Each number is 50 + 15 x the weight over its row's rms, rounded and kept within 0 to 99. Layers, rows and columns count from 0. The size before them is the row's rms in percent of the matrix's.

# down: layer 11 MLP down (transposed), 256x64, rms 0.174, rows 127-226, columns 32-63
# up: layer 11 MLP up, 256x64, rms 0.194, rows 128-227, columns 32-63
down127 108:53 32 28 60 50 56 80 69 47 69 59 63 82 47 35 41 51 67 72 51 46 88 40 66 54 50 18 57 30 50 29 68
up128 116:50 57 66 27 51 11 50 54 45 45 81 54 29 25 51 35 62 34 57 51 58 53 55 61 44 48 63 39 20 47 57 56
down128 106:28 32 59 36 31 35 59 54 55 27 44 17 50 50 43 41 77 30 46 31 32 75 32 36 45 72 31 38 40 70 46 32
up129 083:77 68 41 50 67 60 68 36 57 62 36 40 75 50 74 56 76 64 46 61 42 48 43 46 58 54 61 41 71 42 31 31
down129 084:70 84 34 54 55 45 58 72 34 47 32 57 60 54 43 49 46 31 56 45 52 69 41 42 45 17 51 45 53 57 29 35
up130 100:52 69 60 71 50 33 64 56 43 49 34 70 65 50 63 70 57 50 49 36 21 46 66 62 56 57 65 50 38 78 37 81
down130 099:79 58 56 45 36 64 78 54 57 51 43 63 64 35 45 31 59 67 58 35 59 49 52 46 67 68 34 43 47 60 53 79
up131 096:42 42 38 52 64 61 52 38 58 67 57 30 45 29 52 38 38 82 91 80 61 54 69 33 68 44 55 55 38 67 57 58
down131 097:31 15 42 63 44 21 43 46 46 50 40 66 41 23 20 49 42 56 57 45 59 22 54 76 28 38 55 23 30 36 48 33
up132 102:55 59 44 69 59 29 55 59 47 68 33 41 69 41 68 39 47 58 58 66 54 31 70 48 38 54 25 60 29 42 18 61
down132 101:44 39 38 67 35 45 38 43 58 21 58 66 51 54 39 60 57 68 53 17 44 74 29 48 76 56 38 31 42 57 64 28
up133 119:73 61 46 49 72 18 48 61 49 52 62 35 21 37 30 35 35 30 52 26 35 56 48 43 71 58 79 44 41 70 44 72
down133 109:42 40 54 34 31 66 57 67 46 41 35 64 49 28 58 56 82 80 41 52 78 50 44 45 35 71 31 52 64 59 45 46
up134 096:38 37 83 43 51 69 41 46 66 92 33 47 49 28 20 34 29 29 48 45 32 32 47 45 49 40 55 32 64 58 39 48
down134 096:50 62 25 51 55 40 64 61 47 73 77 34 39 66 58 52 66 43 38 36 33 67 51 57 69 53 51 60 58 67 56 43
up135 094:41 35 50 46 38 28 59 19 31 41 76 60 30 26 29 41 30 41 50 57 64 71 66 77 39 46 34 64 51 49 78 55
down135 097:58 54 54 35 41 56 61 45 73 40 46 54 58 50 50 44 84 60 53 19 52 20 62 81 57 50 50 36 46 45 53 53
up136 087:32 42 32 55 44 45 57 38 74 62 73 43 45 37 40 56 86 37 63 49 46 35 43 49 60 71 46 60 61 74 42 32
down136 091:53 26 47 58 46 27 41 48 40 55 49 52 54 61 86 31 39 46 57 50 51 38 36 47 39 53 43 69 52 24 46 40
up137 100:38 31 50 25 23 40 55 81 53 66 83 54 20 33 42 37 39 32 33 50 41 48 46 75 52 31 36 24 45 25 56 43
down137 100:56 51 29 32 50 54 51 55 44 49 35 55 57 45 18 43 39 24 32 57 38 67 39 46 30 55 32 44 59 73 55 42
up138 099:54 58 66 76 05 32 60 37 31 58 51 37 68 57 34 38 71 39 51 57 68 57 69 60 31 57 37 73 67 59 57 30
down138 100:49 51 68 74 53 16 48 40 50 44 49 70 37 31 49 44 64 73 21 42 48 42 60 41 55 59 28 52 55 66 36 49
up139 101:31 83 47 58 71 70 69 50 56 61 43 59 42 47 71 44 31 52 81 28 60 60 73 70 34 78 60 62 40 24 46 63
down139 104:26 61 53 39 83 35 54 69 39 36 54 38 50 58 63 72 36 31 56 54 65 55 43 65 40 52 57 85 41 83 29 61
up140 090:68 58 68 59 55 66 66 65 56 41 72 44 57 80 32 30 73 26 21 51 51 40 42 71 21 55 12 64 70 38 37 63
down140 098:60 30 48 62 58 26 21 44 45 75 62 77 49 35 54 44 69 50 39 71 57 78 60 40 41 38 36 33 21 35 19 61
up141 107:59 56 36 44 50 47 56 56 57 52 35 47 46 55 50 19 59 48 54 46 39 60 32 65 44 80 63 49 47 41 61 60
down141 104:49 49 60 47 33 41 49 88 47 51 56 42 47 56 72 51 31 63 48 43 57 33 54 60 38 52 83 76 55 59 58 47
up142 101:29 52 47 66 18 45 91 43 47 48 75 54 46 69 64 59 68 26 44 55 58 43 54 45 59 37 38 60 28 54 39 36
down142 099:24 33 51 64 62 33 25 48 62 56 86 15 50 78 64 50 55 22 39 34 31 61 50 57 37 36 50 73 50 42 32 67
up143 099:72 69 47 61 54 47 60 70 54 74 63 63 48 43 54 57 48 44 82 72 48 52 18 77 57 69 53 47 39 30 54 66
down143 098:36 42 29 56 62 13 29 69 51 41 36 39 18 79 45 54 30 41 51 69 46 47 38 51 44 57 58 59 45 64 69 53
up144 097:57 28 73 53 63 58 67 76 48 29 63 84 37 54 51 35 54 50 45 62 48 52 40 53 56 35 43 68 51 71 50 20
down144 095:77 21 39 46 52 43 32 59 31 40 76 56 51 47 56 50 33 17 56 57 51 56 53 26 41 38 45 56 32 46 72 60
up145 102:50 76 60 62 50 26 64 39 16 47 59 31 66 60 51 43 47 46 37 51 51 48 29 56 33 85 32 57 64 71 52 36
down145 104:40 47 65 58 46 41 44 18 59 43 31 49 72 39 51 51 42 44 55 71 65 64 50 52 46 43 33 40 57 63 52 56
up146 094:55 56 55 45 53 39 66 54 52 44 54 39 49 49 81 55 33 58 64 70 38 51 34 30 58 93 40 53 39 35 40 51
down146 093:24 45 55 44 32 51 47 52 43 41 66 33 53 61 51 73 64 45 40 54 59 46 72 47 16 32 56 65 58 61 44 37
up147 103:68 53 45 24 47 86 51 47 60 57 47 29 45 68 12 39 62 85 36 53 61 61 56 80 51 29 31 61 65 42 36 49
down147 102:43 66 63 62 50 77 15 33 43 66 67 60 53 53 38 78 47 36 27 39 36 64 33 64 61 61 42 39 61 41 59 50
up148 092:66 50 65 39 48 39 42 59 38 52 76 69 40 40 31 36 10 33 58 49 32 55 36 54 47 38 68 71 37 35 36 32
down148 091:34 39 56 41 29 38 45 59 35 58 72 49 33 78 67 27 72 58 29 59 49 40 26 49 47 40 65 62 48 47 57 54
up149 101:51 52 59 60 66 54 47 41 31 27 39 61 27 43 48 27 77 74 56 32 83 48 52 40 72 55 36 41 41 38 28 34
down149 101:37 45 57 25 48 24 75 48 42 56 48 69 70 46 55 36 20 51 41 78 31 44 47 51 51 55 42 43 28 49 62 50
up150 113:48 55 61 66 41 48 62 29 49 99 39 34 49 73 44 43 60 59 57 53 36 58 59 31 53 45 40 86 37 80 56 27
down150 108:58 24 57 54 73 25 25 29 46 43 66 50 57 36 39 54 65 32 52 50 43 57 49 40 35 37 20 66 78 40 38 13
up151 110:23 60 25 40 50 58 61 46 32 40 39 51 38 65 65 53 37 60 34 49 53 83 67 47 42 50 54 26 42 51 71 10
down151 105:41 61 39 62 83 54 38 68 51 69 44 72 23 55 17 52 50 37 42 60 54 49 45 23 64 53 77 71 48 60 55 69
up152 101:55 26 78 17 54 38 60 50 49 37 55 51 28 61 46 67 57 57 32 64 38 57 34 44 41 46 74 57 46 54 75 47
down152 104:56 61 41 45 43 25 43 58 50 46 52 72 54 43 63 48 65 37 50 39 58 44 18 65 44 65 46 42 34 50 62 59
up153 087:51 44 56 43 43 37 37 31 56 39 44 46 64 29 46 35 76 70 53 31 77 50 69 52 68 54 54 68 44 46 81 55
down153 089:45 53 49 47 39 47 35 63 39 41 68 42 32 54 28 62 35 68 48 12 49 43 63 71 60 41 57 48 59 53 38 34
up154 089:57 50 34 44 57 63 62 84 36 42 71 41 54 46 68 36 44 49 58 66 55 41 16 33 37 77 18 98 41 60 44 37
down154 098:45 37 62 56 62 29 24 71 51 40 64 48 44 48 37 50 58 44 42 56 50 70 70 00 33 48 57 26 43 51 39 57
up155 110:42 27 44 58 68 59 47 55 43 68 46 23 38 23 53 39 71 56 65 53 52 61 66 33 51 64 59 44 50 23 70 40
down155 101:15 33 54 42 25 35 68 38 67 65 57 58 32 50 63 21 47 58 55 49 41 61 47 42 56 49 12 26 35 36 63 52
up156 094:57 40 58 54 35 42 58 44 19 74 60 17 63 15 55 38 60 45 63 45 63 32 42 38 64 60 39 67 31 70 38 70
down156 095:56 61 44 38 68 73 42 42 49 29 58 53 46 46 49 66 68 55 43 40 60 77 65 51 54 64 39 44 35 69 41 39
up157 108:42 53 34 39 32 42 43 44 63 76 43 29 40 50 43 52 25 29 58 62 61 35 43 66 56 44 29 61 29 17 61 33
down157 103:57 58 46 44 27 49 25 48 24 71 77 47 39 65 41 52 58 12 19 54 51 53 59 58 63 60 59 45 44 50 45 55
up158 088:57 58 54 56 48 46 63 54 47 41 67 17 56 45 30 43 31 48 62 52 52 87 53 46 34 71 54 56 67 45 49 45
down158 094:56 59 53 38 52 63 22 78 58 55 58 37 40 38 49 41 49 48 49 28 58 53 46 28 39 56 25 06 38 48 39 54
up159 092:58 32 58 55 45 38 65 83 39 63 26 50 40 68 50 57 47 55 57 16 35 59 47 43 62 66 39 44 46 57 53 66
down159 093:42 70 69 68 67 75 72 56 57 42 32 67 46 31 40 46 53 40 55 58 57 25 67 54 45 68 35 43 33 65 59 65
up160 104:46 65 46 49 54 66 75 62 54 50 52 70 60 38 81 51 21 67 50 56 25 61 51 50 79 37 56 63 27 53 69 31
down160 101:28 50 52 44 70 77 66 51 63 38 46 47 46 38 64 41 50 51 72 49 38 62 25 26 62 59 47 70 39 61 32 44
up161 100:58 36 50 33 06 57 63 43 51 92 55 43 41 46 19 52 75 53 33 52 59 72 46 54 79 32 58 27 67 33 34 42
down161 104:50 70 43 65 46 38 15 66 64 33 73 15 64 48 41 34 51 32 39 59 69 79 49 50 66 46 50 43 53 72 30 39
up162 109:59 54 67 32 51 78 50 39 66 30 68 62 03 36 35 50 46 53 50 67 64 34 58 51 74 43 46 23 31 36 23 58
down162 103:38 42 39 67 33 38 43 49 69 50 55 44 99 63 74 55 48 67 38 21 37 42 51 71 58 62 27 42 60 18 47 39
up163 109:53 42 61 45 33 61 62 27 39 54 57 44 53 61 68 53 62 71 45 43 45 42 69 54 60 60 47 38 71 53 95 44
down163 104:51 58 42 56 56 50 42 33 76 29 90 54 45 72 55 56 85 40 28 72 23 48 42 55 64 79 47 47 45 69 48 47
up164 101:24 44 49 30 30 24 66 47 48 66 25 57 46 31 53 52 56 34 88 61 62 49 41 58 49 60 50 34 71 68 66 46
down164 102:27 33 61 35 60 37 64 64 53 51 55 55 63 67 68 44 55 52 37 77 74 42 73 42 33 47 15 65 41 65 37 70
up165 104:34 40 70 61 69 78 53 41 32 52 44 45 51 54 55 62 75 58 29 17 43 38 31 63 41 63 45 63 30 55 46 39
down165 101:61 91 40 79 44 66 37 37 58 53 27 78 66 43 71 49 54 57 76 77 45 49 41 54 11 58 50 51 59 58 45 35
up166 110:57 36 69 73 64 62 63 44 25 55 60 47 53 14 42 66 66 51 66 33 79 40 62 50 35 78 64 71 39 34 62 75
down166 103:54 78 57 41 47 41 57 56 53 50 39 65 37 43 50 35 22 49 33 39 30 59 55 55 59 25 71 61 62 63 45 65
up167 094:56 64 39 38 45 41 56 52 51 40 25 57 38 59 68 65 61 52 54 55 62 33 49 91 45 58 41 51 49 53 77 38
down167 096:42 37 45 35 54 50 56 44 43 72 35 33 48 63 47 33 53 71 44 60 35 62 51 27 41 44 48 30 28 57 41 60
up168 101:06 61 32 50 35 50 40 51 36 59 39 71 57 57 48 62 64 37 47 52 56 68 65 50 50 36 25 55 58 66 30 42
down168 104:73 33 56 39 60 46 34 42 36 33 75 49 27 44 64 49 36 48 56 41 61 25 53 56 50 49 39 36 48 39 63 50
up169 101:49 46 28 58 37 56 70 51 42 16 61 38 50 33 60 18 70 33 46 42 42 44 69 65 28 33 35 60 44 53 58 27
down169 101:30 58 52 28 56 55 68 26 28 70 71 23 38 24 49 59 99 48 43 42 46 51 48 44 72 37 47 40 48 52 69 46
up170 108:43 55 55 57 66 42 53 36 72 54 36 45 60 61 52 42 62 53 43 52 60 66 65 75 41 61 39 27 25 51 42 35
down170 108:42 51 41 70 66 64 16 49 52 31 27 60 53 14 39 36 57 46 63 51 59 47 44 52 67 76 60 73 36 47 52 36
up171 099:56 52 00 43 71 41 55 55 45 77 45 49 64 68 58 42 45 39 38 42 34 25 37 52 42 60 63 31 36 37 24 32
down171 096:53 52 54 33 20 39 63 69 55 22 22 53 44 31 45 32 51 48 48 49 55 77 44 54 55 33 42 30 84 51 45 58
up172 101:42 43 43 39 51 51 66 41 59 50 57 44 60 40 26 51 36 76 46 46 65 45 84 59 63 41 66 25 51 70 31 41
down172 099:70 51 38 47 38 61 29 40 55 26 50 15 43 47 45 52 57 35 57 42 70 13 38 58 50 74 50 65 42 34 67 63
up173 112:37 11 48 58 66 61 57 73 55 77 81 57 54 52 61 43 48 23 54 35 41 53 37 60 54 49 74 50 35 55 80 30
down173 112:49 65 42 43 34 58 22 53 44 52 35 47 47 59 54 56 51 68 33 64 36 30 56 68 43 36 40 49 72 57 48 61
up174 107:57 61 73 36 21 49 57 97 55 27 59 59 31 68 63 47 44 54 56 57 33 59 32 54 77 66 42 41 37 55 71 70
down174 106:42 46 48 72 54 63 47 62 68 50 34 66 74 60 60 57 25 55 35 38 21 46 76 48 34 76 57 53 42 69 28 25
up175 106:56 49 53 63 39 56 56 55 57 55 23 24 63 56 43 56 52 17 49 48 52 49 37 46 53 34 53 39 63 44 47 42
down175 101:30 27 48 17 55 57 84 63 49 70 38 57 45 64 72 59 54 58 80 45 76 48 34 48 54 19 65 37 25 36 48 68
up176 110:38 69 79 40 59 55 50 40 45 34 38 55 56 41 39 24 51 46 66 29 41 77 74 31 62 59 60 43 56 53 39 66
down176 104:68 51 35 52 76 46 29 59 66 69 55 60 54 51 77 52 33 53 31 36 38 33 72 29 33 81 64 83 50 74 60 50
up177 101:25 33 44 57 23 83 59 28 59 51 33 46 36 63 66 55 49 52 31 42 78 37 32 58 25 49 32 56 49 39 39 39
down177 101:54 36 35 48 21 49 13 63 51 40 56 68 46 47 42 47 57 62 99 66 70 39 45 56 35 64 49 58 63 42 63 35
up178 101:57 51 77 39 37 48 56 56 39 66 61 28 60 40 55 44 65 55 81 37 30 49 60 60 56 61 44 39 72 47 44 50
down178 101:42 53 41 91 53 58 46 46 62 47 70 45 66 41 53 46 31 28 43 62 58 23 57 69 53 55 31 49 60 56 30 52
up179 101:49 60 44 51 46 63 54 52 36 56 42 61 47 20 25 23 35 57 30 25 61 51 43 25 68 41 32 28 74 53 60 78
down179 102:60 42 50 80 50 51 15 38 62 59 72 20 50 64 38 68 70 51 66 39 32 69 53 22 46 57 51 63 70 59 34 09
up180 095:29 33 55 55 60 65 54 46 33 54 59 70 56 45 54 22 70 61 66 32 77 34 46 52 58 61 56 49 24 35 36 26
down180 105:39 58 41 49 67 62 35 49 51 48 38 75 46 33 52 60 36 54 62 54 23 60 39 34 48 69 62 44 51 50 47 51
up181 110:27 20 59 41 44 49 48 40 38 55 62 56 42 24 53 33 23 28 74 77 46 33 58 49 74 37 60 33 44 41 42 29
down181 107:70 36 37 74 53 70 40 56 44 33 34 53 71 44 57 61 23 77 54 53 37 55 54 92 32 75 62 47 44 28 47 61
up182 094:61 51 53 38 88 36 45 33 41 54 82 65 52 49 55 72 44 45 76 47 72 48 46 32 57 59 81 58 49 43 66 30
down182 097:41 67 58 57 37 49 73 65 43 43 70 62 64 66 45 59 56 63 60 49 46 40 46 39 45 23 14 52 61 54 89 45
up183 101:56 64 77 70 47 46 54 41 61 79 34 62 38 41 67 57 37 70 50 29 39 34 20 55 68 67 63 59 55 36 60 34
down183 099:69 36 32 46 50 51 28 32 37 65 38 37 55 31 76 51 46 75 69 64 56 53 58 61 56 35 42 40 43 35 36 22
up184 105:69 60 15 65 60 34 55 51 50 66 72 41 42 30 45 44 10 42 41 49 65 53 47 70 44 52 61 30 35 55 42 40
down184 105:41 46 38 60 64 52 70 65 50 41 49 54 84 43 52 05 62 47 35 50 84 37 48 31 55 45 60 50 61 70 53 30
up185 105:58 60 37 46 55 66 57 36 45 32 33 51 33 43 47 44 54 52 56 66 21 14 30 43 69 37 60 69 41 46 26 44
down185 104:39 67 52 59 50 64 40 52 52 58 54 06 57 41 60 53 36 55 52 72 41 38 59 69 33 23 48 58 25 52 06 44
up186 112:49 43 39 42 43 53 64 59 67 61 36 53 70 50 42 53 29 48 23 30 57 61 23 66 42 73 56 34 40 54 29 46
down186 113:29 72 59 47 52 62 32 54 45 46 80 53 28 29 50 29 44 75 38 49 58 47 40 54 42 33 31 59 53 61 46 55
up187 098:41 64 49 50 27 38 52 30 52 43 68 50 50 35 24 42 81 38 65 36 58 36 42 32 51 33 70 26 72 38 68 69
down187 097:52 54 59 29 41 61 30 51 46 59 55 30 38 73 65 72 63 31 54 29 39 52 38 60 42 67 40 55 43 50 51 46
up188 104:63 37 49 60 54 73 52 76 48 97 66 37 34 63 31 25 46 24 73 41 48 41 36 46 64 46 54 54 64 46 74 45
down188 101:24 63 59 54 44 54 21 51 35 78 38 11 49 58 37 47 67 36 46 59 44 70 71 57 56 21 33 28 69 32 58 60
up189 089:45 57 81 42 61 74 58 55 79 61 51 42 51 35 52 39 48 58 53 62 36 55 61 45 82 76 32 42 60 41 56 55
down189 093:48 49 48 71 68 48 65 63 50 55 37 50 45 79 63 43 65 41 58 44 54 73 31 55 60 59 34 66 47 69 50 30
up190 102:37 30 43 63 61 68 49 56 48 49 58 33 17 35 73 29 43 76 36 38 49 25 44 62 32 53 40 53 52 47 46 39
down190 103:52 86 42 32 35 47 20 49 43 49 74 62 44 74 63 66 59 40 31 67 41 65 48 33 53 59 47 52 62 57 39 40
up191 078:54 52 71 43 43 85 73 51 34 63 28 56 67 60 34 50 51 46 30 35 50 32 36 41 42 67 61 47 38 68 57 45
down191 084:53 50 24 39 62 69 57 51 47 50 46 44 67 71 56 47 57 60 45 43 52 66 55 44 55 65 35 35 38 55 47 34
up192 102:25 47 63 61 24 47 58 44 57 58 78 63 58 75 57 59 43 49 44 73 56 57 82 56 64 56 43 42 46 35 46 40
down192 104:58 34 64 73 58 30 39 44 31 50 54 18 47 62 49 58 54 64 39 38 44 51 49 78 48 53 61 56 82 79 49 71
up193 105:68 55 52 67 30 47 62 36 42 46 47 47 45 58 52 63 69 42 60 31 28 34 61 64 51 67 59 32 45 37 45 51
down193 103:77 36 41 44 85 42 49 58 20 45 66 34 48 48 56 64 66 54 61 46 40 33 59 14 57 48 75 28 58 72 35 60
up194 090:44 47 25 61 50 49 59 49 67 47 43 54 59 48 59 12 48 60 75 25 56 65 36 77 70 64 45 56 47 14 66 48
down194 092:45 49 47 46 53 56 42 36 48 59 43 31 42 58 36 62 50 59 66 71 54 45 53 74 38 39 51 54 48 28 40 34
up195 097:36 48 45 36 72 37 56 31 51 42 60 54 17 28 56 62 26 29 49 73 31 47 48 43 28 69 63 17 42 45 74 57
down195 100:66 29 39 55 65 58 76 32 51 74 61 78 66 55 53 70 62 47 35 37 85 50 51 17 56 55 60 52 67 47 61 61
up196 105:60 74 60 56 51 32 69 37 32 42 42 39 51 57 76 26 60 54 33 43 54 31 47 66 26 69 34 54 73 19 28 40
down196 106:36 57 25 37 38 31 37 50 66 44 58 75 59 57 66 26 50 56 51 40 80 67 50 60 52 46 35 41 73 59 41 75
up197 098:51 46 13 34 39 50 69 51 71 50 44 79 43 54 62 53 45 30 41 42 28 19 30 38 53 61 47 84 45 47 53 54
down197 099:62 34 53 79 58 40 50 70 65 62 50 54 44 64 51 60 32 58 42 62 39 73 85 36 53 39 51 48 20 64 51 43
up198 106:37 64 42 55 38 44 55 71 48 56 39 69 39 64 58 45 59 64 35 40 53 27 35 61 45 39 35 34 49 38 80 42
down198 099:61 50 62 43 61 67 37 44 48 60 35 45 71 28 47 64 40 49 19 52 77 28 43 43 53 54 47 84 64 46 43 29
up199 083:43 46 66 61 75 43 69 43 65 39 64 44 29 34 64 38 59 67 51 58 47 45 56 77 54 69 45 62 29 35 56 60
down199 090:43 60 54 64 72 43 61 37 55 44 35 42 56 79 50 63 38 39 46 55 41 72 57 70 53 27 64 42 59 47 51 45
up200 099:41 59 54 38 71 44 58 62 52 53 71 18 53 62 77 26 41 56 47 29 64 60 46 32 55 73 54 39 34 57 51 72
down200 099:40 24 49 39 58 17 48 68 49 56 45 61 74 46 58 55 52 54 50 27 70 44 67 59 57 56 39 58 37 65 74 23
up201 102:55 48 84 42 22 55 54 82 41 76 62 75 51 49 42 48 60 63 30 29 70 44 41 55 55 37 27 54 39 38 42 37
down201 102:73 57 41 31 63 42 33 63 28 57 41 73 39 55 53 65 34 61 67 39 41 55 45 31 53 62 78 62 38 31 58 26
up202 098:25 60 61 64 78 53 52 40 31 52 82 38 54 61 28 42 44 40 47 52 52 64 51 55 49 18 57 21 56 39 60 54
down202 097:59 41 45 54 40 44 23 49 53 55 34 17 49 39 66 23 36 56 48 40 19 30 39 67 12 67 44 37 37 44 16 55
up203 094:42 45 56 39 61 81 67 39 48 42 44 36 47 84 46 31 26 50 48 43 43 25 25 32 46 67 45 68 38 57 41 21
down203 098:36 42 61 42 52 61 73 37 63 32 66 57 52 43 58 82 75 61 57 65 44 39 45 17 27 76 49 54 49 72 57 49
up204 085:61 51 44 57 54 33 67 74 63 61 57 46 35 88 41 52 64 59 52 55 42 64 44 44 72 51 32 36 51 55 30 76
down204 089:68 55 31 54 46 73 53 51 69 64 65 69 45 52 46 41 43 58 23 51 48 46 86 59 73 84 51 60 22 58 53 68
up205 101:37 69 37 49 61 74 63 73 77 51 40 48 19 69 64 51 43 66 59 31 42 43 48 25 54 46 59 49 31 52 31 66
down205 098:81 60 49 54 42 32 50 46 51 39 59 45 72 44 31 53 54 50 07 56 50 28 85 62 52 89 48 77 50 59 36 65
up206 105:35 41 71 22 38 44 60 39 48 47 48 30 41 51 39 28 75 53 72 55 65 29 57 57 38 54 34 49 55 40 55 31
down206 108:39 89 65 57 51 63 29 47 45 29 43 56 34 60 31 59 59 68 66 49 39 33 39 37 30 87 44 63 48 72 45 42
up207 098:65 75 68 63 29 39 56 43 28 49 43 58 70 62 79 37 47 52 33 22 47 56 45 79 61 54 24 60 52 54 77 41
down207 101:22 52 60 61 67 45 19 46 32 45 60 59 52 36 46 62 74 47 42 90 81 47 48 25 81 68 48 32 71 41 55 59
up208 097:47 58 56 70 38 44 70 56 75 73 60 50 48 55 41 73 89 44 61 58 71 57 56 49 45 29 29 63 46 52 42 60
down208 101:47 28 54 65 74 77 15 58 48 56 45 48 70 39 44 31 45 67 44 51 68 53 56 55 54 58 60 60 43 47 62 49
up209 106:31 38 36 23 49 48 64 40 38 51 37 67 62 51 43 41 41 71 52 36 47 80 75 45 23 55 43 35 45 34 59 45
down209 107:40 55 39 90 63 41 38 30 56 47 37 77 67 51 51 41 37 49 71 56 51 51 60 60 40 53 47 62 28 27 43 20
up210 101:55 53 40 38 29 54 66 39 87 72 50 35 42 72 27 71 44 52 40 43 38 45 55 63 33 31 59 55 65 25 67 47
down210 101:58 53 54 47 39 50 23 56 36 13 60 59 33 72 72 67 67 37 58 28 77 53 30 35 54 30 51 60 33 59 43 61
up211 088:41 71 61 49 31 37 60 27 26 57 50 52 68 73 42 54 54 43 49 24 52 41 55 57 15 60 22 62 48 47 72 51
down211 091:49 44 34 55 49 27 94 30 63 55 39 35 60 60 43 48 60 59 44 67 63 52 48 42 56 36 40 49 54 54 57 37
up212 098:63 64 33 36 81 69 50 61 35 32 37 38 79 59 34 33 67 42 52 39 55 40 33 46 49 42 58 21 49 55 60 59
down212 095:43 38 55 34 72 39 37 37 55 74 45 44 40 44 61 59 67 53 70 30 17 37 73 52 35 44 84 44 50 52 56 60
up213 098:46 06 36 52 40 51 68 53 67 68 53 67 42 39 57 48 34 73 57 31 62 56 39 43 63 47 35 76 69 48 32 27
down213 099:62 36 45 73 32 71 45 39 52 41 48 51 39 40 57 41 69 69 74 43 38 57 24 74 59 20 50 28 34 42 30 72
up214 112:59 54 52 48 51 23 44 72 21 75 66 65 38 50 74 42 24 57 73 43 64 66 50 55 34 26 49 36 49 28 69 33
down214 113:41 34 59 49 50 36 44 70 39 52 44 70 44 23 48 60 50 59 61 86 54 54 38 54 45 43 54 68 35 69 61 61
up215 090:37 63 68 45 56 27 50 31 43 55 40 63 45 51 28 37 29 33 52 64 27 56 68 69 43 51 36 48 55 51 56 38
down215 090:46 50 82 49 46 54 29 49 61 56 75 67 69 43 75 62 69 64 49 38 30 70 07 54 57 43 58 58 42 29 39 45
up216 104:70 49 22 67 44 42 55 66 46 75 72 52 39 48 57 25 43 71 76 68 61 44 39 40 48 42 60 74 56 34 52 70
down216 099:54 56 15 53 47 44 37 81 41 41 47 72 12 38 44 48 55 83 56 52 47 51 32 73 36 38 55 40 43 57 70 45
up217 104:37 58 34 80 39 83 54 78 58 44 77 32 47 44 60 53 45 69 38 53 26 17 72 75 52 55 33 60 46 51 41 46
down217 099:34 41 70 63 48 65 41 29 55 36 84 64 76 54 66 61 51 41 42 39 48 70 60 40 56 74 63 38 54 44 49 69
up218 094:66 40 46 39 61 65 45 33 63 59 54 51 53 29 63 36 41 82 30 52 48 56 39 52 57 53 42 18 42 50 59 35
down218 096:31 60 59 55 54 47 06 44 60 49 33 28 52 59 55 67 76 32 33 61 44 70 67 45 36 61 56 61 61 43 33 44
up219 103:83 41 61 44 47 46 71 55 55 51 57 36 41 25 54 38 44 63 48 46 51 44 66 86 41 60 37 42 47 42 79 61
down219 100:47 43 68 33 37 45 27 23 74 65 74 39 28 44 42 31 42 55 43 27 37 27 56 57 57 72 44 32 41 38 61 57
up220 103:53 41 34 44 41 40 70 72 44 60 42 62 70 66 42 57 60 65 85 67 55 66 63 68 50 82 45 49 49 59 69 75
down220 105:44 58 66 30 62 60 82 54 54 29 50 63 55 52 44 34 26 39 31 75 18 11 57 30 46 55 67 44 32 40 46 49
up221 105:21 47 50 74 58 57 74 29 47 51 71 56 35 61 46 53 45 40 57 46 36 51 66 25 85 28 36 42 81 54 59 56
down221 105:50 59 63 45 51 40 65 42 63 41 74 31 58 68 56 31 46 31 70 44 47 65 20 55 22 62 43 87 36 38 27 53
up222 105:54 30 42 37 32 70 51 23 55 44 51 43 24 48 28 23 33 56 77 54 78 56 61 51 35 39 34 75 28 48 37 41
down222 105:53 58 45 36 63 99 59 57 41 43 66 37 61 53 56 56 54 59 56 26 52 74 54 60 38 71 61 39 68 48 57 49
up223 095:30 23 38 23 28 52 62 65 27 38 75 59 49 23 54 44 50 73 36 47 27 45 58 55 22 65 28 70 34 65 49 54
down223 098:56 44 65 36 37 50 46 37 66 39 41 35 59 36 33 49 62 69 76 40 57 52 56 53 18 31 30 32 42 60 46 33
up224 091:49 74 48 33 51 45 52 61 51 55 52 57 82 53 51 55 62 62 48 51 35 65 42 69 26 74 41 66 73 70 33 57
down224 092:47 54 37 58 58 37 37 55 58 44 36 49 91 52 53 31 48 61 53 35 27 68 45 80 27 34 26 40 40 31 25 75
up225 096:59 70 57 55 59 34 68 45 53 45 50 35 60 69 71 36 49 60 35 54 51 32 51 47 26 67 60 62 64 11 44 62
down225 098:66 69 59 38 39 37 62 58 67 56 66 54 58 46 46 66 27 25 63 46 78 71 38 60 43 22 25 51 64 42 31 87
up226 102:52 51 51 62 60 35 55 63 70 42 69 74 52 37 49 53 70 66 71 35 66 57 58 34 62 51 63 64 64 51 27 51
down226 101:89 49 41 33 75 52 55 69 36 32 48 56 42 36 48 65 45 54 65 43 54 39 34 51 44 39 53 92 39 73 68 67
up227 086:66 68 72 50 52 41 57 56 39 74 46 66 78 34 46 64 39 52 70 52 75 70 54 56 58 21 54 50 51 33 29 48